{
  "n_layer": 14,
  "d_model": 128,
  "n_head": 4,
  "n_kv_head": 4,
  "head_dim": 32,
  "d_mlp": 512,
  "vocab_size": 6126,
  "activation": "gelu",
  "norm": "layernorm",
  "norm_place": "pre",
  "norm_eps": 1e-06,
  "positions": "rope",
  "rope_base": 10000.0,
  "rope_fraction": 1.0,
  "qk_norm": true,
  "attn_scale": 0.177,
  "bias": "qkv",
  "tie_embeddings": true,
  "parallel_block": false,
  "init": "normal",
  "init_std_qkv": 0.0442,
  "init_std_o": 0.0442,
  "init_std_up": 0.0442,
  "init_std_down": 0.0442,
  "optimizer": "muon_variant",
  "lr": 0.0095,
  "lr_mult_down": 2.0,
  "beta1": 0.95,
  "lr_head": 0.00409,
  "grad_clip": 1.0,
  "warmup_steps": 93,
  "schedule": "wsd",
  "decay_fraction": 0.833,
  "decay_shape": "pow",
  "final_lr_fraction": 0.02,
  "batch_tokens": 8192,
  "seq_len": 1024,
  "doc_mask": true,
  "z_loss": 0.0001,
  "train_tokens": 119400000,
  "steps": 14576,
  "dataset": "wikipedia_en"
}
Each number is 128 + 24 x the weight over its row's rms, rounded and kept within 0 to 255. Layers, rows and columns count from 0. The size above them is the row's rms in percent of the matrix's.

# layer 8 MLP down (transposed), 512x128, rms 0.221, rows 430-456, columns 0-127
size [ 89 102 117 105  71  87 111  83 106 109  94 103  84  86  84  98 113  97 105 101  85 118 109  92 105 104 103]
[[107 152  98 119 134 101 143  93 101 122 105 147  93 111 168  82 116 117 139 103  99 113 107  82 148 116 169 131 134 141  99 152 160 102  65 107 130 133  98 130 133 124 112 141 129 107 104 120 148 113  98 102 129 154 140 114 169 125 113 107 102 150 120 136 161 183 138 149 154 117 161 153 139 122 112 141 164 137 153 116 167 162 113  73 156 145 137 159 131 158 137 139 127 151 129 101 112 157 109 192 143 149 120 125 127 112 128 177 126 131 105 143 109 140 131 112 153 156 148  85 115  95 150  96 123 124 154 157]
 [110 172 147 141 117 103 164 146 121  95 131 122 184 138 147 148 114 109 133 106 123 150 135  94 123 145 175 172  81 101 146  82  80 101 105 127 146 170 157 168 124 114  91 110 182 114 157 102 105 102 161 130 143 103 144 101 116 123 146 103 130 113 136 106 131 118 157 111 160 164  62 136 119 158 103  96 113 142 118 150 159 134 136 120 139 145 135 145 117 146 140 127 143 121 104 149 135 136  77 144 154 145 122 115 115 109 120 135 118 116 115 148 150 160  95 139 131  89 133 136 134  89 133 140 138  87  93 140]
 [100 139  61 177 141 136 114 142  92 142  75 129 129 128 151 145 143 147 135 124  92 136 154 162 121  91 113  95 137 121  93 111 184 116 109 132 149 144 129 133 153 186 113  98  93 139 137 122 105 134 107 108 128 114 173 137 137 129 102 131 133 158 120 119 113 110 130 130 112 144 130 142 163 165  81 171  69 127 117 135  98 131 137 114 176 140 158 125 167 149 107 126 133 151 113 135 122 117 196  95 142 126 128 108 141 140 114 114 148 116 127 157 102 147 140  88 152 167 102 131 139 104 135 148 144 143 110 124]
 [155 151 133 137 139 115 142 147 117 128 112 164 192 112 126 107 149 175 153 134 133 102 174 159 161 101 106 112 162 126 134 150 144 110 113 103 104 141 129 132 103 104 111 113 105 110 115 125  70 102 167 119 136 132 127  91 143 132 124  90 159 142 106 144 134 135 130 122 118 139 185 162 174 143 117 140 142  81 112  93 163 131 106 126 154 166 110 126 132 120 171 100 121 151 151 139 103  89 149 145 144 120  90 152 124 128 133 133 105 129 126  91 151  89 128 126 163 176  77 163 158 124 141 129 155 117 125 112]
 [ 75 153 153 121  78 164 129 162 125 138 135 130 170 120 155  86 146 138  70 110  99 155 147 141 134 156 115 152 111 117 128 183 173 124 121 146 154  94 107 145 123 155 111 112 143 149 160 103 109 115 133 106 107 178 132 152 116 133 106  86 150 107 106 134 118 119 101 134 125 137 119 124 113 186 103 103 102 114 121 118 129 129 105 130 171 139 136 137 101 144 125 117 107 133 124  96 175 127 124 131 144 113 156 163 111 142 136 133  82 183 135 174 154  96 142  88 140 133 167 118 145 114 118 130 123 113 142 155]
 [138 178 184 141  93 166 125 136 180  92 144 178  87 116 114 146 158 132 157 132 106 110 129 134 125 140 101 110 138 118 128  89 121 139 119 128 103 137 170 191 102  98 122 124 136 146 121 138 152 150 137 134  99 119 147 118 184 124 151 127 135 148 113  83 104 129 134 109 146 176 123 130 125 160  95 166 100 101 118 142 145 113 107 140 159 124  60  85 132 123 154 159 113 120 146 135 116 134 124 133 114 111 134 131 117 125 128 162 158 118 134 134 126 102 147 197 127 143  83 123 145 143 126 116 135 124 149 114]
 [103  89 119 156 134 122 121 116  81 144 113 120 142 127 105 108 146 114 118  87 119 153 128 103 153 116 133 128  88 162 110 112 169 128 148  90 174 124 170  86 149 152 161 107 158 123  63 153 103 136 147 163 173 138 142 127 124 157 125 118 117 120 119 151 112 164  97 135 102 165 105 196 159 106 116 157 125 118 118 124 107 122  89 127 135 115 152 144 122 144 102 107 143  80 147 133 115 107 155 162 142 155 100 111 123 152 112 129 130 120 137 164 125 157 120 157 131 149 112  71  93 151 129 121 149 142 121 132]
 [107 118 126 132  98 153 129 120 112 164 136 152 117 153 118 136 117  96 169 134 139 124 158 107 129 132 116 137 154 136  86  86 133 130 160 168  84 115 141 173 161 147 109 101 156  82 123 104 173 110 167 130 147 185  88 137 143 109 138  97 148 127 183 102 115 137 128 141 138 131 120 133 137 124 102 120 107 125 170 127 166 104 144 166 137  96 119 133 122 167 125 119 155 144 134 120 120 136 134 120 162 121 179  68 144 133  78 112  96 118 124 105 141 131 123 105 146 134 151  89 107 156 145 138 166  94 123 160]
 [103  92 117 142 122 138 155  99 141  92 155 110  91 132 190 102 133 148 148 113 176 128 116 126  87  95 136 137 111 141  91 144 153 149 137 123 174 148 121 114 137 168 136 107  97  84 151 160 136 130 121 134 126 124 119 122 144 143 131 109 103 170 130 137  87 115 117 120 123 142 115 134 175 100 150 137 167 103 119  84 112 143 171 153 147 122 131 146 120 155 136 123 138 131 204 153 174  98  73 132 113  88 129 123 143 154 124 131 125 132 117 145  86 122  91 116  83 126 119 101 143 132 151 122 136 119 143  99]
 [139 159 169 108 190 129 130 129 107 125 116 100 125 108 110 138 105 154 158 108 120 125  85 132 114  81 135  99 103 106 120  82 136 107 100 137 151 170 120 127  83 153 123 147 129 128  91 143 130 113 122 107 163  80 150 124 127 132  99 109 116 153 110 150 113 123 185 115 149  94 123 117 160 116 149 118 131 144 156 125 151 113 117 105 143 140 154 150 126 125 209 150 147 167 128 146 130 146 130 124 138 122 153 175 106 112 119 119 125 146 126 132 151 141 135  98  73 154 150 106  90 186 120 114 143 145 122 152]
 [104 115 110 144 107 141 184 107 120 124 140 191 103  91 109 129 112  97  76 117 135 128 137 172 138 132 150 167 149 142 110 104 114 120 165  81  84 123 144 126 110 120  98 113 109 149 116 123 108 120 183 135  91 133 140 123 153 133 145 110 137 146 116 121 145 150 110 105 133 100 139  86 151 111 144 109 109 144  92 164 118 134 113 113 148 103 201 117 142 117 164 130 193  98 126 131 149 118 119 132 123 141 105 120 113 145 137 166 114 159 155 105  94 164 121 174 115 128 124 104 112 143 117 124 121  90 143 144]
 [117 122 126 156 152 136 118 136 178 124 107  95  80 128 109 145 132 141 150 125 171 128 148 121 125 104 119  78 106 163 141 138  68 146 110 119  83 120  92 112 106 139 102 103 111 154  96 153  79 156 158  94 155 133 110 129 120 152 136 158 128 141 150 154  95 112 180 133  86 152 106 101 128 115 123 161 112 118 143 126 154 128  96 125 131 115 117 114 169 155 164 141 113 162 146 127 153 133 116 119 144  95 123 140 147 115 109 117 121 112 120 143  75 162 130 141  87 139  92 138 139 137 109  69 145 101 100 156]
 [169 133 129 146 105  92 117 108 162 188 150 149 122 139 122 106  92  57 133 173 124 120 118 106 140 113 160 139 145 127 152 106 108 151 120 136 100 141 130 148 118  98  83 117 169 129 140 148 120 134 114 113  92 141  80 138 101 159  98 101 148 116 122 100 136 151 146 121 145  96 114 113 113  73 157 136 106 146 107 148 193 119 133 135 146 132  99 148 124  88  84 151 118 166 142 149 122 118 137 109 153 120 133 141 173 146 140 108 119 140 114 124 194  72 112 129 143 131 116 133 139 138 123 121 125 133 110 142]
 [185 109 121 101 123 126 136 141 140 119 130 162 151 128 110 133 126 100 107 154 166 129 117  83 181 132 164 133 139 139 118 131  98 165 141 128  76 145 125 199 112 118 135 130 106 117  74 110 122 114 136 150  99 107 111 117 137 102 141 172 156 118 114 123 106 138 119 151  98 132 140 139  99 173 175 137 133 179 112 135 145 124 151 148 118 142 114 115 139 153 145 142 168 126 134 138 146 102 136  78 121 110 143 104 166 160 134  93 109 101 127 116 148  96 142 140 131 144  89 125 170 155 141 138  95  76 109 141]
 [130  59  77 120 103 130 126 148 119 123 144  96 156 124 128 145 150 146 125 121 115 120  81 125 144 125 143 153 100 146 182 132 152 118 156 140 151 159  93 141  73 115 146 127 139 121 117 166 134 108 144 140 104 127  89 115 157  82 127 119 121  87 125 139 121 124 103 139 129 112 137 161 124 154 135 111 135 143 182 148 172 143 140 133 138 151 169 139  99 120  63 131 103 143 115 103 163 126 136 151 141 137 100 114 136  99 112 137 134 153 136 102 213 126 131 164 133 117 118 137 117 179 116  99 121 120 125 133]
 [102 101 131 149 136 118 179 103  97 141 130 149 121 164 103 145 133 119 120 176 146  93  95 125 125 142 131 103  70 117 125 155 110 159 130 137 127 179 144 128 117 134  82 113 138 159 121 117 144 100 114 140 115 164 140 127 113 154 104 121 129 152 126  92  98 142 150 108  84 139 150 168 151  91 133  90 118 135 165 132 126 144 120  83 132 101 135 129 133 159 144  62 141 148 102 127 146 104  98 131  91 113 175 103  85 133 116 108 142 138 119 167 172 133  87 150 129 121 122 151 111 112 126 146 127 171 144  98]
 [ 93 132 117 116 145 142  94  98 100 133 138 130 146 119 173 125 115 187 134 143 149 150 174 142 117 108 148 116 110 138  92 157 115 123 126  76 125 137 157 113 130 114 160 107 124 156 155 114 120 114 140  95 149 114 112 162 164 153 139 132 107  78  88  75 141 137 121 174 145 126 136 165 131 107 174 121 106 176 150 119  91 138 134 149 129 146  93 161 119 129 123 139 123 151 107 131 130 159 138 157 106 159 116  88 142  99 139 148 130 120 155 134 150 134  89 142 151 109 184 127  81 163 106 117 122 126 124  91]
 [ 78  98 128 125 140  86  96 122 129 117 116 123  97  79  79 138 130 101 141 115 120 141 121 157 146 146 158 116 138 102 117 117 161 156 139 142 143 109 109 123  81 144 154 109 114 147 131 131 152  99 129 152  90 142  86 135 126 127 130 158 132 174 123 124  50 147 121 105 126 110 130  90 125 158 113  96 162 125 132  79 102 157 127 129  87 131 157  89 133 114 137 112 106  96 139 106 130 147 111 154 108 147 162 131 143 128 133  92 147 148 155 104 109 129 132 174 128 113 148 161 133 149 154 141 119 154 191 152]
 [150 141 137 123  84 112 116 134 101 151  97 159 124 162 105 109  94  99 183 135 184 118  60 123 140 156 143 135 117 167  90  81 139 142 134 140 177  70 136 136 165 100 138 155 152 147 124 114 105 125 144 130  99 106 113 107 154 105 159 116 160 125 107 135 110 132 117  89  85  82 142 122 104 127 106 149 108 139 130 134 152 116 128 121 154 131 125 125 143  93 131 107 111 141 115 116 187  94 157 156 123 140 166 128 127 149 158 143 145 155 122 119 148 108 120 149 133 141 113 174 145 130 156 130 138 148 107 119]
 [115 139 146 108 132 115  96  99 153 137 166 116 100 155 112 118 129 119  94 113 121 151 131 153 136 145 142 116 113 114 133  96 134 160  86 151  80 112 150 119 127 142  78 140 133 124 133 127 216 157 134 149 134 118  99 135 152 103  86 108 131 134 145 161 132 129 140 163 167 102 160 114 103 147 175 136 130 137 115 134  94 123 117 141  92 178 116 136 138 118 178 174 126 125  91  89  96 128 155 135  98 159 147 146  71 126 114 135 129 118 108 117 159 107 105 138 136 119 111 181 115  97 111 119 112 125 130 148]
 [107 107 172 146  82 117 140 139 141 118 148  72  92 152 132 112 145 137 160 111 136 144  92 125 151 116 148 111 149 120 157  86 141 132 122 115 125  88  94 115  90 139 137 146 171  98 130 155 102 103 182 108 136 158 130  76 167 158 139 144 103 140 128 123 137 120 119 164 146 141 116  57 127 118 173 159  99 129 120 128 100  94 134 152 145 131 125 114 145 119 109 137 113 128 158 129 137 109 115  76 123  87  93 112 145 112 134 148 140  80 145 101 103 141 116 179 127 139 116 140 135 116 153 122 139 124 166 117]
 [160 103 111 118 109 128 143 100 106 161 115 158  95 139 101 128 129 167 150 127 127 141 125 147 159 130  85 142 123 107 156 119 154 190 117 120 105 118 134 111 109  94 110  95 124 188 130  98 117 118  87 141 141 153  90 124 143  95 160 147 133 171 140 108 207 137 130 136 111 138 142 140 159 143 129 132 112 105 125  99 126 149 152 149 147  95 148 130  82  98 111 148 132 129 137 151 128 152 130 107 120 124 117 127  84 153 120 101 126 101 114 134 106 106 151  99  86 195 148 126 137  92 131 127 166 113 125  97]
 [152 129 148 128 120 121 123  83 147 120 145 122 112  98  95 128 110 115 129 107 167  99 134 135 164 103 139 145 126 107 131 133 102  86  96 142 103 143 186 116 105 165 132  85 153 116 129 114 147 201 170 139 113 131 145 144 133 150 151 164 124 141 116 170 101 113 132 138 114 151 156 153 199 121 127 115  96 118 160 125 144 122  80  95 159  97 117 106 145 126 174 124  99 130 113 146 105 118 125 125 134  90 121 136  95 118 102 112 142 122 132 140 171 185 117 140 110 116 120 159 100 129  88 136 149 128 104 123]
 [193 151 118 105 138 169 150 105 120 128 154 139 135 110 133 165 160 125 121 141 132  94 145 119 111 114 124 155  99 112 165 150 114 137 131 185 120 134 112 161 115 124 128 117 122 102 130 107 190 116 146 119 136 116 120 147 170 113 118  95 115  96 123 140 115  86 108 118 137 133 139 125 152 142 148 127 118  94 146 139 166 169 101 111 165 106 132 148 140 152 109  81 157 123 111 110 147 138 126 145  79 129  93 191 117 126 179 119 145 149 169 130 108 142  79 184  99 120 127 109 102 153 121 125 115 130 125 107]
 [146 145 108 131 104  78 131 162 150 106 161 109 120  94 114 117 132 114 156 140 141 103 132 117 140 137 126 168 149  80 108 111 126 108 115  96 133 140 150 138 205 130  92 110  96 135 145 168  86 150 133 145 145 143 117 150 124 104 124  79 117 130 123 109 164 153 150 157 138 153 145 140 164 125 124 121 130 159 129  99 139 117 136 109 152 125 135 170 127 151 133  87 138 111 133 119 157  98 114 114 159 136 120 154 150  88  82 124 140 118 158 121 136 150 148  98  71 171  85 126 113 120 132 125  95 184  95 136]
 [165 147 125 157 163 104 154 151  90  80 116 140 126 129 136 111 126 135 104 102  59  59 125 134 193  91 134 106  91 137 125 117  96 105 171 122 121 159 137 141 152 128 141 154 145  96 125  91 170 181 113 107 143 157 120 124 129  99 145 133 153 169 152 126  94 114 101 135 127 102 103 124 166 124 147 163 121 147 132  92 123  94 140 125 142  90  84 113 152  97 131 128 101 121 120 137 155 148 147 101 111 135 104 128 116 121 144 137 120 131 112 137 123 132 152 136 154 145 102 136 116 100 162 108 141 132 131 157]
 [108 113 110 104 142 114 113  70 119 138  95 104 128 134 113 175  92 127 126 131 136 143 122  93 141 117 141 154 118 177  81 138 124  85 143 129 126 142 104 173 135 140 139 106 125  82 172 144 153 160 101 104 151 159 151 150 119 142 123 127 115 105 163 107  95 104 153 145 107 140  99 146 109 137 109 127  94  95 134 150 101 106 114 119 128 122 148  75 133 165 129 137 116 131  91 149 127 113 134 141 123 118 149 169 134 186 121 151 109 158 174 154  60 139 132 136 138 136 167 127 101 122 100 119 118 165 131 106]]
# layer 8 MLP up, 512x128, rms 0.407, rows 431-457, columns 0-127
size [103 114  99  83  88 111  86 105 100 102 100  87  93  94  94 103  99  95  99  95 107  97  98  96  94 108  97]
[[129 173 110 117 129 125 100 184 160 143 126 124 115 151 144 150 150 136 128 107 146 161 100 112 140 141 174 159  88 136 147  80 173 125 150  95 115 152 133 137 148 153 161 111 186 144 111 155 121 146 136 132 100 100 131 157 115 132 145 145 147 126 138 127 144 146 130 121 104 106 112 127 115 153 135  94 125 137  70 132 143 119 115  97 100 166 153 116 178 147 106  97 135 118 135  86 119  80 150 153 119 127 122 121 140 148  83  80 140  96 124 122  82 156 149  85  84 119 137 113  91 131 129 147 118 135 141 154]
 [116 143 134  98 197 152 116 117 113  91 128 150 116 130 180 130 121 142  94 115 116 122 103 160 101  91 122 133 142 110 131 117 110  94 110 109 133 157 152  97  91 150 194 147 126 155  93 148 125 136 147 120  99 121 146 128 102 122 163 113 104 124 155 134 172 133 121 107 105 133 140 141 117 109 113  78 115 121 133 137 140 196  82 117 147 116 113 134  82  80  97 108 143 119 102 123 133 160 117 111 139 144 130 144 143 160 131 103 122 125 119 162 189 148 140 126  81 110 127 130 107 178 122 116 119 124 139 143]
 [130 122 131 114  95  94 147 137  81 108 134  96 161 102 125 163 144 135 112 122 117 154 129 158 120 109 151 140 127  86 145 107 150  82 115 194 104 115 145 168 145 139 114  90 120 127 178 130 127 122 119  90 130 152 153 161 159 127 110 130 182 134 103  95  89 100 113 116 113 161  98 165 156 159 121 151 172 182 151 132 137 171 138 132  89 135 124 107 156  91 148 143 130 120 140 163 150 108 147 132 132 137 111 100 152 133 119 144 104  89 141  97 121 123 149 115 130 123 154 105 146 117 132 140 124 125  80 150]
 [134 107  98 127 132 102 144 119 162 125 114 149 103 129 100 114 134 144 125 131 110 114 104 139 113 113 120 133 133 162 137  73 116  73 137  99 166 106 165 128 154 128 139 103 123 115 144 133  68 151 126 135 142 162 118 126  54 150 124 129 126 147  94 168 133 123 177 115  97 107 150 146 142 120 109 135 143 106 112 102 107 115 115 150 138  89 130 114 110  71 121 133 107 120 175 149 116 123 160 130 172 109 156  78 101  88 120 131 170 128 101 125 142 164 115 127 157 113 114 112 121 156 139  80  82 114 138 119]
 [158 126  84 124 140 124 147 162 123 149 138 126 115 143 110  96 130 121 118 155 136 154 145 113 160 142  89 129 145  85 138 107 131 116 121 139 125  83 158  99 111 134  84 141 157 181  89 105  92 117 117 120 120 135 104  61 133 142 115 129 110 115  60  84 158 136 113 140 141  97 152 109  90  95 131 117 133  93  98 161 139 150 126  96 134 127 135 146 138 147 177 128  82 115 116 128 117  95 104 143 124 166 165 160 120 133 101 141 148 114 152 148 137  92 109 164 116 113 140 135 117 152 116 141 115 122 170  96]
 [123 140 121  99 175 162 156 111 138 144 124 150 129 163 148 131 153 116 109  69  68 124 136 109  97 128 137 155 161 107 171 121 173 132 149 104 158  97 120 104 131 164 129  62 139 110 129 140 143 145 138 142 147 111 154 148 162 115 176 108  99 121 106 104 132 146 125 137 123  99 110 140 119 136 162 126 116 137  99 153 119 127  82 109 124 149 109 137 120 174 143 110 157 112 111  95  98 168 142 133  94 102 150  99 143 132 116  77 111 123 143 135 124 107 126 120 116 138 127 108 123  73 151 137 121 168 134 177]
 [147 141 129 125 162 128 106 137 140 146 122 126 142 145  70 161 143 140 125 165  78 161 133 148 111 133 113 131 101 111 122 144 129 113  94 124  79 118 133 117 121 107 110 157  84 134 133 148 114 146  97 100  98 143 144 114 155 193 122 108 144 140  85 142 154 123 132 152 136  93 180 113 158 132 156 132 111 109 167  98 110 163 118 126 150 147 154 153 144 144 115 101 110 133 111 106 175 132 128 155  86 155  72 138 113 143 169 109 147 132 127 107 156 147 135 135 134 149 147 149  74 108  93 111 147 167 118 103]
 [112 103  97 118 109 136 172 130 116 188 120  59 110 132 120 162 106 106 134 110 138 137 107 109 120 141 155 123 127 127 110 124 132 158 116 107 153 138 111 116 149 144 121 161 152  97 137 135 119 138 120 109 131 167 117  88 157  93 100 134 115 116  98 128 165  92  98  92 105 142 176  95 101 102  87 132 123 117 132 146 141 135  99 105 139 106 189 133 155 157 113 172 115 137 135 117 175 142 125 144 133 142 121 138 138 128 191 135  98 122 168 111 108 106 159 137 153 172  98 120 139 119 112 143 127 100  81 125]
 [100 125 184 154 116 117 133 119 149 147 140  83 170 135  85 129 115 134 139 111 120 130 127 138 105 126 128 142 100 166 173 143 159 195 152 108 118 121 140  75  73 150 165 156 141 139 148 108 128 130  85 149 114 150 125 152  94 157 143 145 155 159 139 107 110 102 108  94 141 147 103 141 150 140 126  98 137 141 130  63 164 143 115 164 165 116 123 173 136 127 142 138 136 104 138 113 118 178 112 127 121 158 130 154 131 123 133 129 125 108 131 114 124  69  93 137 112 135 101 126 139 101 144  92 120 116 113 128]
 [115 137 104 165 145 105 129 132 138 151 109 120 153 131  90  97 111 126 111 139  91 161 145  86 117 146 145 109 178 132 115 133 120  99 152 140 125 111 133 153 148 105 119 191 149 109 115  94 127 163 137 122 146 117 138 161 126 145 125  74 121 112 158 108 112 188 144 101  88 161 192 134 143 110 141 164 124 128 155 144 166 161 141  99 126 134 147 111 133 110 152 147 116 117 107 120 123 156 148 127 167 168 117 166 130 112 150 105  97 162 138 135 128  80 149 134 132 147 178 134 163 128 104 110 172 127 130 140]
 [103 165 163 118 117 125 101 190  60 175 123 127  85 118 132 125 107 133 127 145 101 129 107 115  89 139 122  91 123 135 139 149 102 156 147 104 153  96 124 158 109 160 101 122 131 109 125 113 113 150 124  95 175 109 155 154 114 144 109 112 160 114 164 132 127  78 132  84 120 136 200  81 122 110 140 157 100 173 119 139 116 143 144 103 126 124 115 155 136 145 149 142 120 131 119 124 128 171 170 125 161 131 127 120 119  98 105 144 152 105 136 128  91 145 137  87 120 125 108 161 108 149 125 141 121 130 134 152]
 [120 133 132 102 123 145  99 131 138 101 116 145 148 137 139 129 177 175 121 140  63 165 121 172 155 152 137  71  80 123 131 135 156  91 161 150 142  90 126  87  92 158 142 138 135 103 119 106 143 129 128 142 142 108 126 157 144 115 135 110 161 120 123  88 134 120 121 149 129 164 114  92 130 111 116 149 154  95 128 110 108 162 124 110 144 110 119 136 117 157 106  94 144  91 136 121 121 174 143 163 132 139 142 143 106 139 145 130  74 138 185 117 123 140 111 106  99  76 148 135 135  81 141 104 129 130 146  95]
 [142 148 155 132 149  82 109 105 173 115 136 147 188 170  59 129 143 102 101 118 146 120 131 143 117 161 113 131 115  88 134  89 126  86 117 107 115 116 114 111 111 129 153 142 136 156 145 135  80 112 153 123 132 106  98  91 161 100 113 108 134 101 103 139 108 133 125  83 126 162 134 105 141 118 131 164 126 121 154 145  89 158  97 126  96 120 108  82 106 126 110 136 123  99 147 106 113 161 121 151 137 150 117 109 139 157 121 119 109 177 139  91 102 143 112  92 150  77 109 129 111 112 127 121 156 136  88 142]
 [131 116  91 139 156 117 121 156 126 140 161  82  96 110 118 138 119 137 143 143 154  95 134  94 143 106 140 130 169 101 121  91 171 134  45 107 149 122  94 139 140 130 134 106 149 145 190  88 116 127 107 145 158 168 113 123 133 103 118 134 120  95 124 122 142 137 109 122  92 166 107  87 109 134 130 118 118 116 130 170 157 131 127 130 140 118 145 137 101  96 125 114 115 127 132 146 124 112 131 189 133 145 108 149  74 121 100 111 124 180 139 113 113 117 149 138 145 128 184 120 100 151  81 132 111 101 140 104]
 [136 134 146 155 130 110 109 123 138 140 167 113 140 107  92 157 111  93 110 105 116 166 118 147 159 176 144 100 118 108 106 169 113 123 142 138 109 109 134 113 143 165 162 140 140 130 139 138 148 159  94 128 137 151 121 139 140 119  93 122 142 110  85 153 100  99 150 115 139 149 123 124 102 137 118 110 181 112 156 106 164 137 124 105 147 158 134 110 124 138  97 152 123 136 135  84 172 111 166  82 114 133 119 158  91 106 143  87  78 145 127 150 186  83 123 125 128 138 134 111 120 129 100  97 150 199 134 140]
 [ 80 101 122  69 115 102 124 115 103 125 124 150 119 129 101  98 127 121  99 118 136 154 150 113 106 169 116 124 144 172 137 105 141 162 140 105 127 133 129 109  96 113  88  95 189 160 176 119 141 134 140 131 124 128 126 190 146 134 114 123 159  82 121 114 148 133 158 111 132 125 140 107 102  99 135 125 145 134 133 150 178 132 130 136 131 131 124 130 111 146 131 121 144  96 109 125 126 131 163 123 130 133 150 125  67 129 176 140 120 116 164 101 132  95 100 157 186 191 115 145 153 101 121 144 159 130 142  92]
 [120 115 107 127 133 121 149 128 143 118 169 118  87 138 143 100 143 116 178 114 113 139 155 128 128 125 153  89 149 137 125  93 108  94 176 132 101 128 119 149  99 108 130 102  80 130 132 136 137 156 151 114 147 121 145 132 146 168 147  94  79 169 138 115 118 130 128 133 151  85 149 171 106 110 101 129  75 122 164 151 133 168 136 144 132 117 125 143  99 104 128 160 126 142 193 147 108 133 100 152 175 147 167 133  93 128 168 174 110 132 127 130 124 113 105 146 112 124 153 107 147  61 138 134 131 109 110 144]
 [125 151 152 132 154 115 171 133 109 170 131 115  82 155 153 157 151 133 128  89  94 139 111 143 128 127 153 135 116  84  93 139 106 113 140 125 115 178 147  93 151 107  98 138 102 126  89 119 157 164 133 131 161 140 101 160 124 136  88 167 121 134 108  92 177  99 154 161  92 126 110 116  90 138  89 140 100 113 163 117 151 121 107  99  81 120 122 129 120 117 150 120 126 128 153 154 111 122 142 133 154 143 170 149 101 161 123 114 111 134 133 161  97  74 120 122 121 163 140 141 164 129 132 159 149 121 162 152]
 [ 91 112 135 100 133 133 132 134 113 153 134 129 119 149 135 152 116 130 155 110 119 177 128 132 118 132 101 135 103 119 161 171 148 117 146 117 150 126 126 162  96 170 124 137 123 137 130 146 177 122 120 110  90 134  99 161 110 115 169 155 102 128  62 134 140 152  91 122  91 167 129 117 121 191 119 134 155 145 123 173 132 143 132 154  95  99 142 123 166 171 108 128 127 112 112 123 137 118  89  99 177  95 127 110 151 174  90 161 144 138 119 102 186 153 133 130 112 137 130 122 132 100 156 112 136 153  94 143]
 [136 143 129 130 101 153 150 101  92 177 117 133 140 152 113 116 171 120 110 140 139 145 139  95  84 114 115  96 123 139 191 160 175 131 108 126 106 141 146 141 134 140 130 120 181 101 109 187 125 142 124 139 125 133 128 108 108 100 129 128  92 117  83 101 162 122 123  61 125 138 108 109 134 119 141 159 100 113 123 106 114 144  84 136  83  97 140 154 147  73 132 145 134  90 135 127 136 134  96 164 100 140 143 181 118 109  90 157 110 118 153 131 136 156 113 149 105 146 125 134 108  99 118 123 122 156 116 117]
 [101 184 116  81 133 137 155 115 140 108 133 139 100 140 133 113 141 150 172 124 117 144  87 142 127 129  97 134 138 147 159 135 131 142  67  80 170 102 150 173 132 117 107 116  94 103 169 156  88 101 125 148 155 158 109 168 105 137  88 120 142 140 122 110 149  61 133 137  94 118 134 118 107 104 108 102 147 108 116 131 103 118 121 113  94 138 101 152 136 116 116 131 106 123 115  95 152 159 131 131 152 176 119 119 105 111 155 139 162 159 135 130 138 131 159  92 103 186 126 117  96 136 129 138 133 153 137 120]
 [129 111 139 120 134 152 128 124 146 109 146 137 153  98 127 123 139  70 174 120 122 123 130 131 116 123 160 124  95 134 170 104 134 131 117 185 108 159 135 161 106 117  75  82 138 134 145 123 125 110 121 103 143 145 115 116 141 126 141 131  94 138  87 143 159 152  97 128 106 130 166 116 136 131 136 108 132 168  97 113 150 151  86 111 138 104 128 156 136 113 157 115 124  75 129 128 111  90  82  85 117 142 150 109 170 159 159 145 107 117  44 116 109 100 163 158 139 136 137 176 113 115 111 101 128 122 130 136]
 [148 153  87 105 101 158 103 158 130 108 139 129 205 141 123 136 148  93 147 143 135 135 136 117 144 130 142 132 153 112 189  92 118 165 110 116 110 112 134 161 164  99 102  94 137 191 114 100 111 141  90  93 134 116 127 169 157 155 131  99 153 102 104 112 134 149 141 149 123 151 202 120  91 171 141 121 122 109 124 144 148 135 151 145 126 112 113 132 109  91 150 123 137 111 134 115  88 102 149 150 121 132 139 124 143 142 112 158 118 132 135 145 155 134 134 172 154 140 146 124 118 142 121 121  98 108 177 146]
 [ 96 180 140 135 120  92 110 157 128 112 132 135 135 127 152 134 197 135 123 128 173 145 113 114 134 143 141 117 149 152 134 124 143  89  83 117 150 137 135 153 150 136 199 110 125 110 101 155 148 127 138 105 143 117  78 118 126 136  97  74  94 126 102 121 122 116 152 139 147 143 142 143 124 135 156 163 112 164 102 141 155 141  70  92 119 144 127 116 154 137  99 111 115 137 163  92 118  95 136 107 148 144 153 143 149  88 140 104 133 163 182 132 124 111 146 115 127 144 102 138 113 109 136 142 106 119  66 139]
 [176 158 141 123 168 117  95 139 170 144 110 151 148 122  73 118 157 143 115 111 122 105 118 108  87 115 128 130 164 125 102 169 126 155 167 142 156 104 149 118 145 125 152 122 158 162 149 133 164 115 104 121 128 139 139 123 139 145 106 109 130 153 134 120 141 125 133  87 122 133 117 118 162 121 109 138 127 121 133 147 139 127 104  93 136 148 119 160 114 142 131 114 159 157 162 110 114 126 128 100 184 167 123 126 105 118  61 154 144 119 153  61 114 169 144 149 109  95 101 112 145 163 125 130 151  83 141 184]
 [124 106 132 155 153 128 123 135 128  95 110  74 139 141 133 119 137 142 141 147  95 145 163 111 115 116 148 131 112 122 114 129 133 116 124 121 131 102  98 161 143 130 105 102 136 128 131 116 124 131 132 100 144 125  97 118 160 160 169  90 149 166 107 161 146 136 137 128 118 197 139  88  96 128 133 133  76 131 112 161  97 150  91 151 163 208 153  93 102 132 133  91 150  91 120 105 124 136 190 131 135 148 135 165 129 135 108  93 146 154 143 166 127 128 117 124 152  94 118 100 109 124 146 132 137 160  80 141]
 [139 133 103 156 166 131 120 126 142 144 160 108  88 154 111  98 130 128 144 128 129 122 110 138 131 129 155 125 110 150 111 110 127 128 195 121 105 129 123 104 122 154  70 124 118 152 137  67 107 131 141 135 124 100 144 144 109 117 114 108 136 106  79 165 105  93 152 109 145 111 153 104 137 147  87 141 136 136 129 129 116 103 143 138 158 155 122 153 166 125 119 125  69 130 147 131 133 155  80 112 148 104 127 169  84 159 139 130 119 140 170 182 142 151 111 104  78 153 137 124 114 141 165 163 151  85 109 155]]